Part of a small language model's weights.
Size: 9 layers, MLP 512 GELU, vocabulary 32768, 5.98M parameters.
Architecture: LayerNorm before each block, biases.
Training: a variant of SOAP for these matrices, 3556 steps.
Each number is 128 + 32 x the weight over the matrix's rms, rounded and kept within 0 to 255. Layers, rows and columns count from 0.

# layer 5 MLP up, 512x128, rms 0.0741, rows 192-244, columns 64-127
[[102 164  98 187 155  78 144 145 109 148 162 157 190 102 106 123 172 109 179 174 166  92 106 165 109 158 131  79  95 106 166 122 103 119  58 115 102 101 135 150  98 121 163 106 138  92 163 103  66 125 148 115  88 174  92  97 140 118 138 120 141 145 116  97]
 [141  98 120 112 138 153  72 107 152 165 161  91 156  77 152 161 165  99  81 126 117 136 157 114 155 117 105 127 150 155 122 176 156 146 102 163 175 136  69 120 201  92 145 132 118 129 149 155  85 116 106  98 117 184 152  89 139 136 155 130 118 100 146 158]
 [156  95 107 141 172  99 128 143 101 138  86  97  43 145 150 130  76 154 114 164  85 118  89 124  82 147 140  68 120  98  77 150 142 140 128 121 182  81  93 130 154  82 107 132  47 102 136 126 126 106 176 127 153 131 144 128 146  91 156 123 167 130 112 149]
 [132 161 119 111 126 118 146 178  97 123 160 139 134 104 125 120 129 194 139 139 148 143 143 103 125  84 160 133 102 144 114 142 168  82  87 149 115 137 115 126 109  77 104 140  89  94  95  60  68 109 120 122 113 211 126 131 120 127 157 113 104  68  88 148]
 [161 130 102 133 149  79 121 133  44 118 127 139 133 146 138 141 199 147  84 189 131 107 161 149  43 131 135 176 115 125 116 119 105  97 129 180 113  84 138 137 141 152 153 108  94 110  94 109 114 112 117 154 136 145 105 189  96 115 156 125 107 114  77 128]
 [136 143 159 128 119  72  90  68 132 176 111  89  64 126 117 159 161 120 154 157 139 184 142 134 120 145 187 166  61 167 125 136  82 137 147 112  98 114  90 142 103  85 121 144 175 173 149 192 117  75  97 147 122  95 118 132 170 179 170 113 185 175 133 107]
 [178 111  74 144  63 155 127 167 112  80 188 125 156 136 169 148  60  80 140 150 159  56 119  90 102 219 107  69 164 130 163  78 145 101 119 212 149 138 152 164 100 171 161 113 114 120 207 143 154  96 120 188 145  78 122  78 151 129 158 151 109  83 140 109]
 [ 61 117  95 116  87 169 149 128 176  79 122 113 190  64 129 163 189 164 120 173 146 117 111 143 159 153 149 140 161 142 133 145 126 124 149 111  98 176 119 117 143 161 113  88 160  57 206 120 101 113 187 134  77 130  97  62  96 135 174 175 164 123 176  72]
 [124 173 168 184 135  75 146  84  89 126  82 102 116  99 161 134  95  68 142 115 109 130 185 111 174 181 184  61 145 107 202 136  99 145 163  95  93  94 126  98 111 132  85 124  89 164 161 144 149  93  93 186 113 147 135 177  96 117 132  99 118 134  92 106]
 [122 160  76 144 116 136 111 106 164 132 141 112  79 119 102  84 174  98  43 128 140  95 106 163 103 165 137 105 157 160 142 100 185 111 113 172 156 125 117 103 128  94  97 112 133  94 145 102 171 122 197 171 117 123 148  81 123 102 111 129 143  82  83 101]
 [121 119 157  53 105 138 151 162 167  75 114 125 143 147 143 139 143 140 150 124 159 107  84 102 128 158 143 113 112 150 123 114  97 135 130  98  91 135 115 151 173 157 111 124 140 110 149 127 143 120 105  81 153 148 135 124 143 150 143 147  89 164 126  88]
 [ 70 117 148  89  71  71  71 150  82 116 140 101 178 115 163 117 109 148 155 148 154 105 143 144 103 136 178 174 136  69  86 151 113 117 144 118  72  86 132 205 155 137 128 174 132 122 153 133 133 167 106  98 112 197 143 118 108  95 150 128 131 199 169  66]
 [117 153 139 116 185 122 135 201 148 119 179  85 133 166 135 140  66 103 140  45 136  99  57  89 133 102 164 230 122 106 168 148 178 142 141 198  97 149 134  92 139 106 114 154 142  81 119 103  93 148 124 143 108 100 117 116 162  93 157 168  99 140 178 121]
 [171 112 102 158 133 138  94 140 170 134 164  88 123 160 125  94 142 192 120 170 185 130 134 162 167  92 124 128  97 147 122 108  70 110  91 173 100 147  81  81 117 166 109 115 141 158 153 163 113 114 135 100  97 158 122 130  93  95  98 171 111 102 100 130]
 [114 152 102 144 143 133  82 117 127 122 114 136 136  89  66 122 184 178 146 134 142 131 137 145 112 125 159 158 115 127 135 148  29 107 145  95  74  64 162  49  98 116 102 143 144 107 168  90 181  89 184 115 121 116 141 132 159 133 117  64 149 111 150  92]
 [141 130  85 160  64  94 130  91  81 116 123 121 153 168 122 146 119 108 153 172 154 101 146 145  66 130 136 172  97 146 108  79  75 142 135 132 160 105  90  82 106 166 106 159 112 158 110 102 133 138 136 120  84 158 121 176 130  99 162 103 128  94 115 120]
 [183 128 130 137 109 136 109  64 130 141  97 116 173 126 130 111 155 145 104 104 129 145 206 130 138  74 151 113 150 160  96 155 165 157 172 145 134 146 112 156  91 179 144 129 182 120 127 119 175  90 133 140  84 109 146 134 107 141 178 136 166 141  52 133]
 [142 101 125 145 128  87 152 164 169 159 125 135 101 132 188 114 174 156 144 128 116 173 151  83 150 128 139 189 148 116 121 187 176 116 131  77 146 155 135 112 168 110 134 158  76 122 108 189  97 149  89 152 109 123 182 143 121 117 196 162 107 158 127 151]
 [107  99  94  96 155 124 141 204 124 140 119 150  79 146 166 133 108 106 161 113 129 147  88 171  90 140 117  65  85 151  94 113 116 100 163 186 126 123 123  98  75 151 177 102 129 103  99 144 123 142 172 161 174 115 140 144 118 128 125 155 134  32  99 136]
 [112 107 117 135 142 122 156 100 138 104 113 107 125 107  91 126 157 160  85  98 135  86 119  90 102 121 148 152 148 173 129 104 152  44 107 137 144 157 141 126 135 148 136  65 141 123 142 147 139  99 142 127  51 113 189 117 131  94 166 110  93  93 162 118]
 [147 156 155 128  72 183 174 122 147  95 122 117 108 159 135 120 155 126 199 122 144 157  87  73 117 108 115 113 108 147 104 153 106 147 157  57  58 119 131  94 168 124 117 161 128 167 186 142 124 121 103 161 188 150 174 150 132 167  92  88 131  84 117 168]
 [120 113 178 134 118 164  78 115 199 137 153 106 138 117 148 135 128 118 102 165 119 127 109 151 138 115 108 137 135 130 110 176 127  98 157  69  90 164 148 130  99 153 116 138 170 164 186 136  95 129 212 155  78 139 158 128 130 118  93 100 149  50 123 122]
 [211 158  99 120 195 146 182 148 155 102 120 131 141 176 140  82 137 147  77 131 167 127 131 102 180 150 115 111 125 126 114  75 100 145 143 162  77  83 187 120 133 110  78 148 159 129 162 117 101 114 178 106 126 145 130 100 117 153 156 134 134 178  92 133]
 [102 167  69  67 119 180  81 136 165 103  79  82 131 107 148 103  95 114  77 128  82 133 164  97 105  83 112  74  87 135 136 158 129 122 137 158 135 130 142 117 191 123 129 138 117  77 103  83 177 199 112 105  74 113  90  95  43 128 152 104 146 116 108 113]
 [130 133 170 135  67  79 105 105 124  82 159 117 137 116 107 149 115 125 175 143 136 136 127 157 150 126 130 150  91 117  80 107  98 147 172 134 125 163 143 123 173 103 120 121 156  49 123 101 138 106 176 129 155 127 134 113 129 162 136 144 202 111 129 133]
 [222  99 102  68 164 136 132 102  98 104 137 102 128  98 167  83 110 100 144 110 178 125 124 139 113 146 189 114  95 172  82 102 144 129 140 130 176 105  97 190 141 117 134 141 122 166 114  86 169  86 106 151 104 220  80  81 129 142  92 120 137 146 185 150]
 [119  81 117  89  98  79 170 147 139 128 125 103 121  86 114 133 121 119 115 182 128 117 182  99 133 125 149 152  74 113 162 137 125 181 136 114 120 155 104 146 140 129 132 160 114 136 152 129 190 116 159 129 161 139  68 156 130 153 152 124 132 123  86  80]
 [214 126 151 165 151  94 140 123  93 180 160 129  95 119 154 114  90 134 159  77 127 134 191 108 124 104 120 143 155 136 126 137 129 146 152 170  90 136 149  94 168 154 160 213 110 150 120 146 170 154 158 189 117 120  83 130 115 136 154 119 123 131 131 131]
 [133 194 145 138 136 176 161 191  94 146 157 114 124 176 158 109  70 142 140  92 102 131 128 124 193 184 103 162 135 144 121 142 181 119 139 179 150 131 177 161 139 135 147 115 109 134 200 153 158 120 125 111 157 132 171 131 158 120  90 106 101 103 119  53]
 [124 115 147 195 103 139 150 119 141  96 155 106 113 109 126 108 114 111 119 172 128 124 144  94 133 146 117 112 125 122 142 164 126 102 114 125 146 200 134  70 126 133 179  69 130 151 183  54 196 171 135 126 152 148  99 130 149 101 156  94 141 137  87  98]
 [122 112 159 245 157 158 109 153 117 130 157 144 152 188  81 129  88 167 142 142 104 227 131  96 115 150 157 144 123 135  93 116 168 105 138 180 152 126 125  99 128  94 123 142 108 140 174 146 154 166 122 205 137 164 105 116 129 194 125 169 145 169 177  70]
 [170 150 139 138 109 165 185 110  50 137 127 107 122 113 124 186 136 107 145 145 136 114  46 116  98  93 101 149  13 126 105 123  51  95 127 139  83 136 111 118 107  97 130 111 121 162 146 171 204  98 137 159 108 100  63 132 156 116 126 122 140  77 109 108]
 [136 113 158 101  98 155 118 118 175 171 184 131  85  58 164 146 194  94 139 123 117 184  82  94 125  93 140 206  84 153 141 138 150  78  81 166 113 124 150  68  99 102 101  90 156 136 147 125 138 152 115 113 127 150 130 118 125 157 158 148 155 123  63 186]
 [138 143 178  96 136 150 158 115  73 134  95 118 125 140 150  60  87 167  92 105 109 107  79 112 143  97 148  81  74 155 106 107 162  63 149  93 104 122 104  82  81 126  45 114 100 176 153 124 112 116 158  99 177 184 134 100 122  73 144  94 145  96 115 205]
 [128 121 118 131 143 123 167 149 134 130 115 129 147  91 127 102  74 138 189  89 139 150  85  88  87 139 155 110 138 180  56  80 168 129 171  70 113  74 148  90 100 114 145 140  63 144  65 145 206 134  76 210 170 101 134 152 125 113 117 124 115  80 122 117]
 [109 154  85 129 107 101  99 115 129 146 151 143 123 179 132 109 168 144  88 174 105 141  98 131 136 161 135 110 122  86 118 168 149 126 153 169 123 120  59 114 122 118 145 133  72 155 109 113 194 128  62 144 174 141  82  81 122  96 150 161  88 190  75 124]
 [118 170 132  94 105 145 105 207  54 176 152 140 130 185 157 103  81 141 110  99 137 115 134 103 135 105 130 163 126 170 164  99 132 156 160 146  94 192 149 133  86 133 115  49 104 160 127 166 130 135 102  94 111 166 181 129 133 121 140 102 144  92 186 128]
 [131 124  57  99 130 164 159 108 186 154 136 119 131 137 116 138 137 140 104 132 118 150 128 137 133  82 145  98 129  88 138  89 113  78 102 161 115 106  99  92 147 200 155 135 201 169 160 156 169 170 144 114 130 160  93 149 113 185  89  94 184  89 133  17]
 [132 100 160 159  95 224 133 178 139 106 143 127  92 169 104 106 143 114 160 158 148 139 120 124 174 101  89 154 161 104  75 142 152 119 153 130 164  99 190 112 105 117  89  82 187 197  85 136 131  90 179 142  77 167 121 125 142 118 117 135 100 140 106 189]
 [ 69 139 132 105  96 162 129 101 187  97 170 141 109 130 146  85 110 130  77 139 125 128  82 124 125 129  93 128 135 146 185 162 124 181 162 187  90  66 149  71 125 167  57 112 106 148 196 133 137 111  55 161 147 184 123 122 151  67  94 142 154  96 134 144]
 [173 100 170 121 126 125 138  76 133 130  96 176 112  98  69 127 122 126 135 140  90 118 132 123 167 196 148 213  47 123 123 149  76 159 148 124 121 124 163  92 121 128 107 133 136 128 119 124 111 125 108 151 111 139  24 146 170  70 135 115 100 115 150 171]
 [153  76 150 109 110  98 179 148 178  75 148 116 168 190 167 181 161 175 165 173 166 143 111 137 130 148  88 121 114 115 133 165 134 138 169 123 118 176 145 129 160 212 123 146 140 114 151 108 112  96 155 145  70 130 205 103 159 147 117 159 157 139 110  91]
 [114 142  94 141 116 111 129 165 176 131 150  94 124 115 118 143  99 191 124 116 143 128 124 155 159 110  78 149 112 132 196  88 127 150  23 128 127 138 129  89  95 162 143 110 117 112  88  93 143 104 149 127 125 145 157 161 180 126 125  94 147 153 152 122]
 [157 158 131  72  98 152 158 144 145 150 152 167 122 124 239 115 116 107 113 145 143 170 122 117 114 121 182 122 126 108 192 125 115  90 100  72  72  73 132 104 138 106 125 161  21 131  89 143 125 122 146 109 124 103 136  88 150 143 179 102 142 109 150 113]
 [134  80 116  62 118 175 106 130 214 162 143  71 185 166 126 131 181 116 134 145 123 154 120  70 184 147 134  89 126 126 117 160  80 208 149  98 102 157  52 130 177 128 101 148 117 139 171 145 174 142  99 109 124 137  94 141 113 212 163 154 156 130 158 122]
 [148 144 139  88 140 126 159 167 142 136 165 112 140 141 150 104 143  81 138 151  91 105 117 113 133 140 105 116 143 133 219  93 109 133 173  99 119 137 170 116 143 150 113 117 163  91 139 119 158 147 181  70 168 130 117 117 156 128  94 109  84 123 164  81]
 [120  70 102  93 162 106  98 111 124 151 147 128 148 126 139 139 107  98  95 150 171 116 123 150 134 123  69  93 105 135 131 190 181 165  80 120 137  71 105 133 143 119 123 161 100 139  43 141 127 102 152 149 101 164 145 119 122 155 146 176  89 178 125 114]
 [149 166  95  83 144  90  97 138 127 157 162 138  93 203 137 134  87 103 119 174 117 132  84 131  73 122 145  69 144 119 170  92 135 182 161 180  90 117 140  93  86 145  98 172 181 159 124 160 136 101 143 119 115 138 128  89 170 147 130  86  99 222 103 173]
 [ 95 132 155 175 136  62 122 152 109 208 135  90  88 110 165 136 143 120 156  64 123  98 110  95 146 185 117 163  85 120 100  96 116 117 167  59 113 120 176  79 136  91 143 147 132 133 148 153 124 122 117 115  99 133 157 112 129 138  66 136 144 145  79 101]
 [121 110 116 139 179 135 141 101 160 101 163 113 106 171 171 106  88  67  95 128 150 159 147 140 158 106 183  97 142 152 177 109 123 101 176 115 103  90 162 148  89 154 156  94 151 137 114 105 137 130  85 153 115 127 110 114 171 153 149 150 126 125 132  89]
 [ 74 146 124 153 109 121 167 126 130  98 124 115 151 152 128 123 115 138 152  88 120 174 118 135  75 110 122 114 106 137 111 137 136 146 173 112 132 131 128 108 129  91 126 208  71  82 134  78 190  93 124 118 154 143 131 101 188 147 165  89 143 157 160 168]
 [ 83 179 104 128  65 140 106 110 111 124  61  97 104  68 100 114 143  54 155 123 178 121  88 150  87 129 172 159  94 106 130 129 180 131 174  87 171  80 108 214 143  93 119 211 100 138 160 124 127  96 163 185 100 202  99 123 147 128 149 158 143 105 129 119]
 [ 91 103 124  62 129 111 105  74 111 112 117  91  82 161 146 148 118 129 107 138  89  99 132 122 125 119  73 108  88  69 103 156  13 102 167 111  88 144 163 152  50 156 108 164 123 139 149 174 132  69  81  92 148 155  75 150 145 108 149 158 100 104  64 110]]
# layer 5 MLP down (transposed), 512x128, rms 0.0743, rows 192-243, columns 64-127
[[190 151 139 116 191 160  92  97 129  88  94 161 181 144 127 111 176 125 154  56 110 180 117 161 101 131 124 114 138 162  77 110 114 157 114 101  93 117 149  76 136 155 119 121 192 117 126 116 138 134 145 179 108 187 123 122 166 124 160 147 132 156 114  84]
 [161 122 118 140 107 103 120 111 122 140 141 133 103 116 163 191 136 132 130 160  95 112 147 153  70 122 139 107 134 163 144  43 149 132 115  68  99 138 136  83 124 121 180 128 140 103 164 156 176 105 126 107 163 124  96 122  97 129 115  79 148  77 147 118]
 [ 91 141 141  63  76 190  26 176 111 124 154 164 155 122 113 107 125  83 161 128 183 162 125 102 169  93  76 170  87 106 106 136 107 162 169 142  93 116 119 142 109 180 142 158 183 161 143 133 115 162 128 144 130 101 142  67 111 123 129  61  74 106 172 150]
 [130  80 143 171  97 138 129 164 175 172  84  98 138 130 142 129  84 133 113 197  99 110 116 160 150 133 132 163 101 112 143 137 146 144 180 149 117 157 148 136 115 148 132 112 159 116 153 235 125 120 163  97 117 190 122 172 145 138  94 113 160  73 130 146]
 [185 166  63 149 151 128 143 172 133 111  89  72 177 121 128 116 127 155 159  64 114 118 165 131 146  56 135 107 130 134 138 190 176 134 131  65  60 140  86 186 139 133 109 146 156 156 139 188 153  93 110  90 117  99 153  65 135  80 163 183 130 143 131  87]
 [165 156  98  74 157 116  54  83 124  85 109 170 136 158 159 165 184 142 104 165  86 191 122 178 103  66  56 112 140 140 126 185 135 117 172  73 195 157 130 214  71 107 109 143 187 124  97 150 123 146  97  98 153 144  93  85  77 147 138 117  96 149  98 140]
 [117 132  98 140 145 115 118 165  96 113 133 130 149 120 123 173 145 130  75 151  75 151 149 137 136 143 149 151 132 144 169 150 174 108 113  91 138 156  76  93 109 105 116 124 152 132 135 163 130 157 157 114  85 137  97  99 107 204 137  98 207 122 104 116]
 [125 118  99 127 192 147 148 106  70 147 156 127 137 116 130 154 114  70  88 164 168 131 104 113 105 157 128  95 179 134 179 143 131 145 135 176 178 131 153 144  88  98 217 154 152 100 149 136 162 163 156 141 142 206 119 140 173  42 122 162 144 161 105 146]
 [160 132 131 138  95 112 123 150 160 156  74  81 165 167 116 140 145 100 115  54  60 115 106 111  72 125 134 103 103 202 196 142 147 151 134 139 153 113 170 144 112 112 108 148 139 137 130 107  90  56 158 173  69 111  85 120 114 113  88 102 122 144 151 149]
 [131 147 132 200 167 116 167 133 144 192 117 136 140 151 166 163 162 169  97  80 147 148 119  79 141 149 144 138 120 170 169 137 148 148 123 108 160 127 104 155  98 146 180 137 159 146  94  92 129 145 107 134 108 161 115 152 139 120 167 154 125 137 161  84]
 [124  98 130 168  95  79 116  86 110 125 134  61 122 162 135 104 117 130  73 141 150 141 109 166 105 164 160 202 165 118  97 170 149  89  94 113 128 138 144  98 136 163 171 135 117  99  96 129 136 123 129 133 120 151  85 105 133 146 118 126 143 141 140 161]
 [203 154 117 147  57 151 164  99 118 112 168 145 120 122 162 162 113 146 100 103 133  91 106 103 166 115 122 101 120 149  97 145 142 104 122 126 126  77 102 129 113 110 139 132  97 115  74 156 110 152 118 124  42 115 113  80 105 144 120  63 129 152 102 149]
 [115  80 154 165 129 177 143 127  89  97 144 102 105  72 104 135 133 111 144 125 126 117 125 152  93 163 162 100  92 101 128 115 101  80  46  99 116 102  58 158  98  79 112 117  66 142 160 152 167 153 131 117  54 176 113  80 132 139  63 218  62 188 133  95]
 [149 106 110 101 161 124  66 156 143  48 115 127 165  96  55 141  74 122 109 131 114 131 140 123  99 118 144 140 139 139 110  91 150 122 164 135 176 102 196 111 175 167 138 102 137 123 160  72 143 163 146 147  92 100  99 120 146  82 133 154 107 144  87  66]
 [143 142 151  85 114 140 106  87 116 146 168 109 189 114 154 129 163 111 144 129 139  66 167 145 147 195 162 179  68 147  93  64 169 106 172 154 159 131 207 134  57  87 148 140 132 158  86 175 123  97 184 100  94  78 130 152 177 105  35 127 149  96 102 156]
 [114 128 100  77  81 155 105 127 111 118 118 154 136  87  98 106 116  93 169 124 114 121 145 114 112 110 154 123 168 125 107 116 142 121 110 156 152 128 182 110 120 156 164 164 162  76  83 112  87 113 118 130  59  92 151 168 142 159 127 148 110 165 163  98]
 [103 170 116 150 156 125 128 161 208 146 125 102 106 103 125  99 158 149 149 167 176 132  87 104 116 105 121 154 135 113 126  93 133 163 135 132 116 146  58 141 153 120 115 133  87 141 169 107 134 146 151 142 122 151 114 158 106 115 125  85 161 119 171 163]
 [155  90 103 176 160  71 114 105 135 105 148 120 123  88 145 172 170 156  84 111  91 123 152  85 119 121 108  74  90 145 115 131 159 160 108 130 144  86 105 114  80 132 124  73  94  92 141 163 124 103 152 145 122 101 142 124 199 148 115 133 126 109 115 149]
 [116 148 196  74 112 139 114  97 147 144 112 121  62 171 107 103  80 113 133 160 131 162 166  83  98 119  92 132 160  92 135 140  75 119 116 123 101 167  42 150 180  69 121 132 155 105 138 149 190 108 104 124 164 125  82  71  96 129 112  85 170 171 132  72]
 [145 143 175 160 139 148 130 118 194 132 159 167  97 115 140  96 143 144 140 163 189 154 138  95  67 118  84 112 152 153 108 134 148 161 146  96  80 180 130 150 168 168 146 150 127 143 142 142  97 112 100 182 147 106 119 178 169  97 111 137 138 132  96  79]
 [149  75  97 114 134 151 132 127 108 171 132 160 133 107 142 143 147 188 179 101 170  75 135 131 131 152  49 163  99  66 125 144 128 119 143 137 136 143 117 137 138 150 153 143 159 115 182 189 142 119  71 191  82 120 146 134 171 143  92 150 196 198 129 116]
 [127 141  47 103 128 102 153 172 170 111 120 164 109 117 131 140 106 119 122 147 124  83 100 104  97 116 152 150 106  89  81 112 106  90 113 127  79  83 117 130 128 131 146 133 164 145 121 139 135 176 120 153 159 169 171 192 113 119  72  97 133 124 127 113]
 [175 151  91 109  90 175 158 193 114 152 105 168 139  61 149 100  86 139 128 136  93 155 129 183 169 151 159 131  74 134 197 133 101 120 186 166 147  92 131  76  80 130 148 144 132 122 108 126 136 115  75 172  55 114 105 137  62 130 163 108  75  84 155 176]
 [103 134 106 122 118 133 168 151 120 158 113 103 150  80 146 121 136 180 103  73 128 140 176 135  87 175 109 140 150 153 131 176 109 163 140 137 177  79 121 133 137  70 143 196 146 115 161 109 100 179 129 105  95 173 108 136  85 104 129 144 124  81 135 145]
 [118 111  96 180 159 226 154 183  94 132  92 147 158 147  70  90 118 123 148 156 155 114 125 159 160 138 161 165 143 117 166 141 132 134 203 138 142 142  76 150 146 180 104 110 107 175 134 176 146 130 178 116 110  83  95 195 122 168 111 120 103 145 141 131]
 [120 117 176 137 151  71 197 157 122 129 176 110 123 156 136 126 109  99  92 167 140  94 135 136 176 154 144  61 169 122 135 114 123  78 122 139 135 164 170 137  84  96 164 112 172  89 111 143 113 148 116 169 160 126 183 152  75 100 149 144 130  95  98  84]
 [136 143 137 112  97 119 128 109 151 121 111 184 117 168 178 153 114 132 176 135 111 140 118 169 128 136 100  87 148 152 109 129 140 146 133  86 160  90  89  61 129 105 147 126 163 148 106 166 131  91 133  63 107 161 129 123 123 123  87 167 108 144 147  96]
 [126 163 101 154 128 103 118 168  99 102 142 132 162 135 101 142 111 139 104 172  92 134 123 131 174  82 171  87 110 111 132 155 109  70 125 126 160 125 135 154 170 118 131  98 140 129  82 144 157 133 117 123 134 108 129 123 143 157 166 156  98 125  84 186]
 [126 130 148 107 125  94 114 117 116  66 127 108  69 124 158 131 139 114 146 133 119 125  97 128  68  94 127  95  96 130 167 122 119 134 131 132  92 130 132  74 175 130 129 153 155 110 101 136  62 122 153 133 125  90 181 118 181 102  92 128 110 141 118 126]
 [104 162 186 163 129  37 133  53 146 116 103  75 143  86 120 129 147 140 133  58 124 146 136  69 154 117 103 161 133 152 148  65 174 127 114 105  80 146 144 154 140  74 158  66 160 102 132 161 152 119 143 120 111 155 144 146 181 147 108 130 110 116 113 137]
 [102 171 141 156  99 134 134 168 166 151 154  82  78 185 107 111 109  95  87 107 118 179 124 163 113  98 171  61  86 159 110 104 135 118 120 120 149 123 150 127 161  85 165 109 122 119 106 150 143 136 108 140 131 135 133 102  79 181 143 137 122 132  83 160]
 [117 162 108 121 168 185  86 146 186 113 173 126 131 157 179 142 120 158 143  55 156  94 191 123 159 154 116  87 134 106 150 119 165  90  89 121 181 145 122 127 158 116 143 112  97  91 131  86  83 165  85  60 201 157  80 113 104 192 179  83 111 152 129  64]
 [122 186 148 172 127 124 170  93 100 120 208 125 127 164 144 111 143 188  89 104 129 151 135 157  92 152  82  87 146  91 108 124   0 121  85  87 160 147 101 166 212 124 129 163 139  97 108 161 135 103 117 171 142 138 127 137 140 110 108 152 126 119 175  24]
 [124 127 116 129  96  82 108 137  65  74 143  85  98 151  91 108  81 152 168  88 116  89 143 120 144 154 116 126 160 160 133  88 111 104 163 122 126  82 104 118  92 145 157 143 130 161 160 179 119 123  93 119 116 110 128 154 134 129 151 116 108 149 133 157]
 [152 150 156  87 116 147 128 149 160 122 158 109 109 143 143 144  70 119 150 109 131 158 108 178 141 126 140 101 146 134 163 172 162 127  93 158 168 119 170 134 126 149 111 129  99  80 106 157 213 104 121 170 100 138 124 108 151 136 119 121 192  69 143 119]
 [107 173 123  89 136 125 187 137  94  74  83  96  68 112 138  77 164 130 159  68 148 148 149 164 154 152  77  86 145 147 133  85 159 108 153 140  92 112 165 136 131 145 122  73 109 155 138 112 116 142  94  46 163 147 204  97 115 110 134 167 141 136 150 133]
 [178 118 155 169 157  79 172  98 116  82  94 103  97 130 152 136 203  91 174 126  52 163 150 165 183 126 103 118 169 114 163 126 130 155 132 114 147  46 116 130  76 116 137 115 167 145 144 156 134 145  93 144 117 161 112  87 127 137  72 164 107  88 144 123]
 [171 124 112  99 138  98 110 102  96 107  96 102 129 164 182 196 145 137 173  45 146 126 103 160 125  94 131 102 128 110  81 110 178 116 118 132  97 133 157 115 138 123 159 146 173  92 153 153 129 154 159  84 162 110  85 128  96 143 121 188 117 159 179 186]
 [129 155  60 143  97 105  94  89 107 150  99 119 105  96 137 165  87 167  54 184  92 157  95 134 152 166 201 119 141 107 109  74 114 141 145 140 164 138 178 137 153  73 159 104  86 128 105 168 137 124 110 189  91  92 105 142 101 166  75  84 176  62 175  93]
 [154 149 108 173  85 154 201 120 118 184 173 117 109 122 169  68 149  97 182 142 121 149 127 138 109  82 182 119  93 134 143  91 193 149 153  99 144 202  78 105  49  90 140 153 128 131 157 147 106 110 123  89 149 188 168 116 143 123 135 113 150 132  85  70]
 [ 73 134  86  64 139 172 105 111 176 139 117 176 128 186 109 155 163 146 127 179 147 156 134 123 126 148 126  86 152  78 127  97 132 156 153  78 194 125  85 150 131 115 136 106 126 101  80 130 116 118 119 117 161 120 164 101 134 142 104 108 160 133  60 144]
 [134  96 150  88 133 133 100  98 135 103 162 136 127 122  67  99 113 140 134 102 165 131 119 147 153  59 131 115 108 131 110 139 183 122 151  85 115 123 110  99 151 150 101 132 180 112  67  91 143 122 137 201  61 104 139 145 145 138 130 137 148  94  91 175]
 [168  64 210 130  90 146 163 131  96 128 128 169  77 134 102 115 177  97 127  86 163 136 169 113 123 116 183 126 141 140 154 128 143 140 162 112  78 143 122  94  96 156 169 183 111 202 139  76  73 153  95 117  71 136 155 151 134 175 163 183  99 169 107 104]
 [106  98  99 142 123  76 153 154 193 153 119 124 159 123 136  89 120 129 101  45  80 125  60 145 128 160 112 118 137 122  53 108 129 151 141 150 149 116 107 171 157 131 150 182 186  91  94  79 115  92  98 165 116 201 104 152 138 171  95  94 153  34 129 194]
 [147 141  93 189  57 166 144  90 158 173 116 139  97 180 133  92 126 114  57 121 147 154 111 127 147 159 159 140 172 144 135 161 125  96 168 131 189 168  71  74 122  58 111 119 120 106 107  77 125 125 144 128 174 170 128 149  93 129 141 133 105 152 110 135]
 [154  95 191 111 181 135 149 145 106 124 107 122 159 133  72 162 129 135 106  85  93 208 150 161 173  78 141 138  57 102 131 185 154 131 117 122 120 125 104 179  89 109 134 152 167 105 116 117 145  71 137 144  63 118 131 108 120  96 189 142 164 133 140 155]
 [136 126 117 116  80 149 158 121 148  95 130 116 138 169 143 147  83 119  60 109 106 149  95 135 147 142 141 165 119 182 105 140  77 141 134 118 172 147 167  76 163 148 107 114 122 111 155 132  90 170 122 127 175 102 129 138 135 129 148  93 184 135 109 147]
 [121 129 110 188 145 113 104 113 141  75  97 128 135 158  84 122 142 117 111 131 139  83 165 147  83 118 157 172 155 120 140 145 111 149 138  80 124  79  92 131 104 116 125 171 148 106  96 122 114 164 118 116  91 100 111 159  87 118  91 170 139 140  99  63]
 [ 98 136 117 111 169 106 158 129 121 106 134  98 121 109  71  69 126 165 101 104 137 176 162 166 128 113 195 140 101 127  91 158 193 100 184 139 172  99 196 186 123 163 145 144 151 140  87 142 126 143  87 103  69 109  98 107 162 116 192 161  92 137 122 101]
 [135 183  25 166 130 134 146 111  99 147 130 112 130 137 151 150  74  92 189 126 118 144 154 206 155 125 122 104 106  80 102 157  95 123 126 114  50 137 125 146 184 151  92 120 139 170 131 133 100 158 124 106 101 172  81 180 113 140  96 150 124 143 119 133]
 [160 146 190 132 116 173 125 114 136 162 119 119  98 142 107 100 151 148 149 125 204 125 160  78 130 172 154 172 137  98 113 109 116 143  99 134 124 140 101 100  97 114 122 134 166 149 151 157 167 106 134 156 139 109 131 132 137 101 133  84 132 117 156 134]
 [187  69 113 119 154  90 142 132  96 147  71 100 153 192 189 120 153 122 134 172 103  97 169 145 144 166 100 126 154 131 131 125 201 127 104 131 137 119  85 121  85 119 142  93 147 109 113  94 135 147 136  95 165 112 154 148  82 117 150 171 133 197 128 113]]